config.toml
n_layer = 19
d_model = 64
n_head = 2
n_kv_head = 2
head_dim = 32
d_mlp = 192
vocab_size = 2048
activation = "geglu"
norm = "layernorm"
norm_place = "peri"
norm_eps = 1e-05
positions = "rope"
rope_base = 10000.0
rope_fraction = 1.0
qk_norm = false
attn_scale = 0.177
bias = "none"
tie_embeddings = true
parallel_block = false
extras = ["capped logits"]
init = "normal"
init_std_qkv = 0.0551
init_std_o = 0.0551
init_std_up = 0.0551
init_std_down = 0.0318
optimizer = "soap_variant"
lr = 0.01
beta1 = 0.95
beta2 = 0.99
weight_decay = 0.032
lr_head = 0.0142
warmup_steps = 200
schedule = "wsd"
decay_fraction = 0.859
decay_shape = "linear"
final_lr_fraction = 0.02
batch_tokens = 32768
seq_len = 1024
doc_mask = false
train_tokens = 105800000
steps = 3229
dataset = "wikipedia_en"
Each number is 128 + 24 x the weight over its row's rms, rounded and kept within 0 to 255. Layers, rows and columns count from 0. Numbers have three digits each. The size before them is the row's rms in percent of the matrix's.

# down: layer 9 MLP down (transposed), 192x64, rms 0.258, rows 188-191, columns 0-63
# gate: layer 9 MLP gate, 192x64, rms 0.293, rows 189-191, columns 0-63
# up: layer 9 MLP up, 192x64, rms 0.27, rows 189-191, columns 0-63
down188 109:138127128148156139109079104104135116138113107137147143114121138188141102119173107139085126125129108121189085177130176125120114119150148122070145095115111131131109123112116122136106148096130104
gate189 100:096091114091107125103133105134126093142094123118147139131121115141168152083125165114152102189149132156118097132112140084107137109133134105140133110108091133136128121122118138124163115103093058
up189 103:125097130098161120127109172109098130183132129158151126137108091114112101128093140100107121089115162124105154118127124156192124182105105130082137140104141148112101124151139099150139127149119127
down189 079:163142140157113119126111100124144122125108107115142089138131132138132153118133109144133170134112102116118143151093116145113111130080129140158081130134055087115141118143077147087140124103085084
gate190 103:105068098132150152095102138098156165099123159071100110110122120132096125107110154095142130132114114117122146157129116157139153136093103093189129091101133133119117138152121102144113149123106140
up190 109:180119080113157128130102158165092114131111146157120090127137158157158115105095140109132144103098121168123140143121142093137119167125153120119149130116164123131113126133164182088095135134117091
down190 104:106147203141089107116126170138119133136129118122147153133133107145093129146151131167129117145157157114112131160090146117146144078113126141119105109147128105119148172156104170118111092162112158
gate191 105:114140126137127109061169075121102155121115128111164146121112127116132133133166166086168121146130134139141107110149113143127152139108127116138115142136168106077138173095081127092114145113125105
up191 095:145107141143139080155138154100089103166165138079137126131094097148100111145119133147119130148123137124088212157126172116165143128131136129078138137137129128133130120098133140135118109133124158
down191 104:150128136143134158134131077166146127114128083141108151147115147089128124075143105119112089142121139163137082132109172161132129129159113103117121121144120118152154140154119171118143174098125077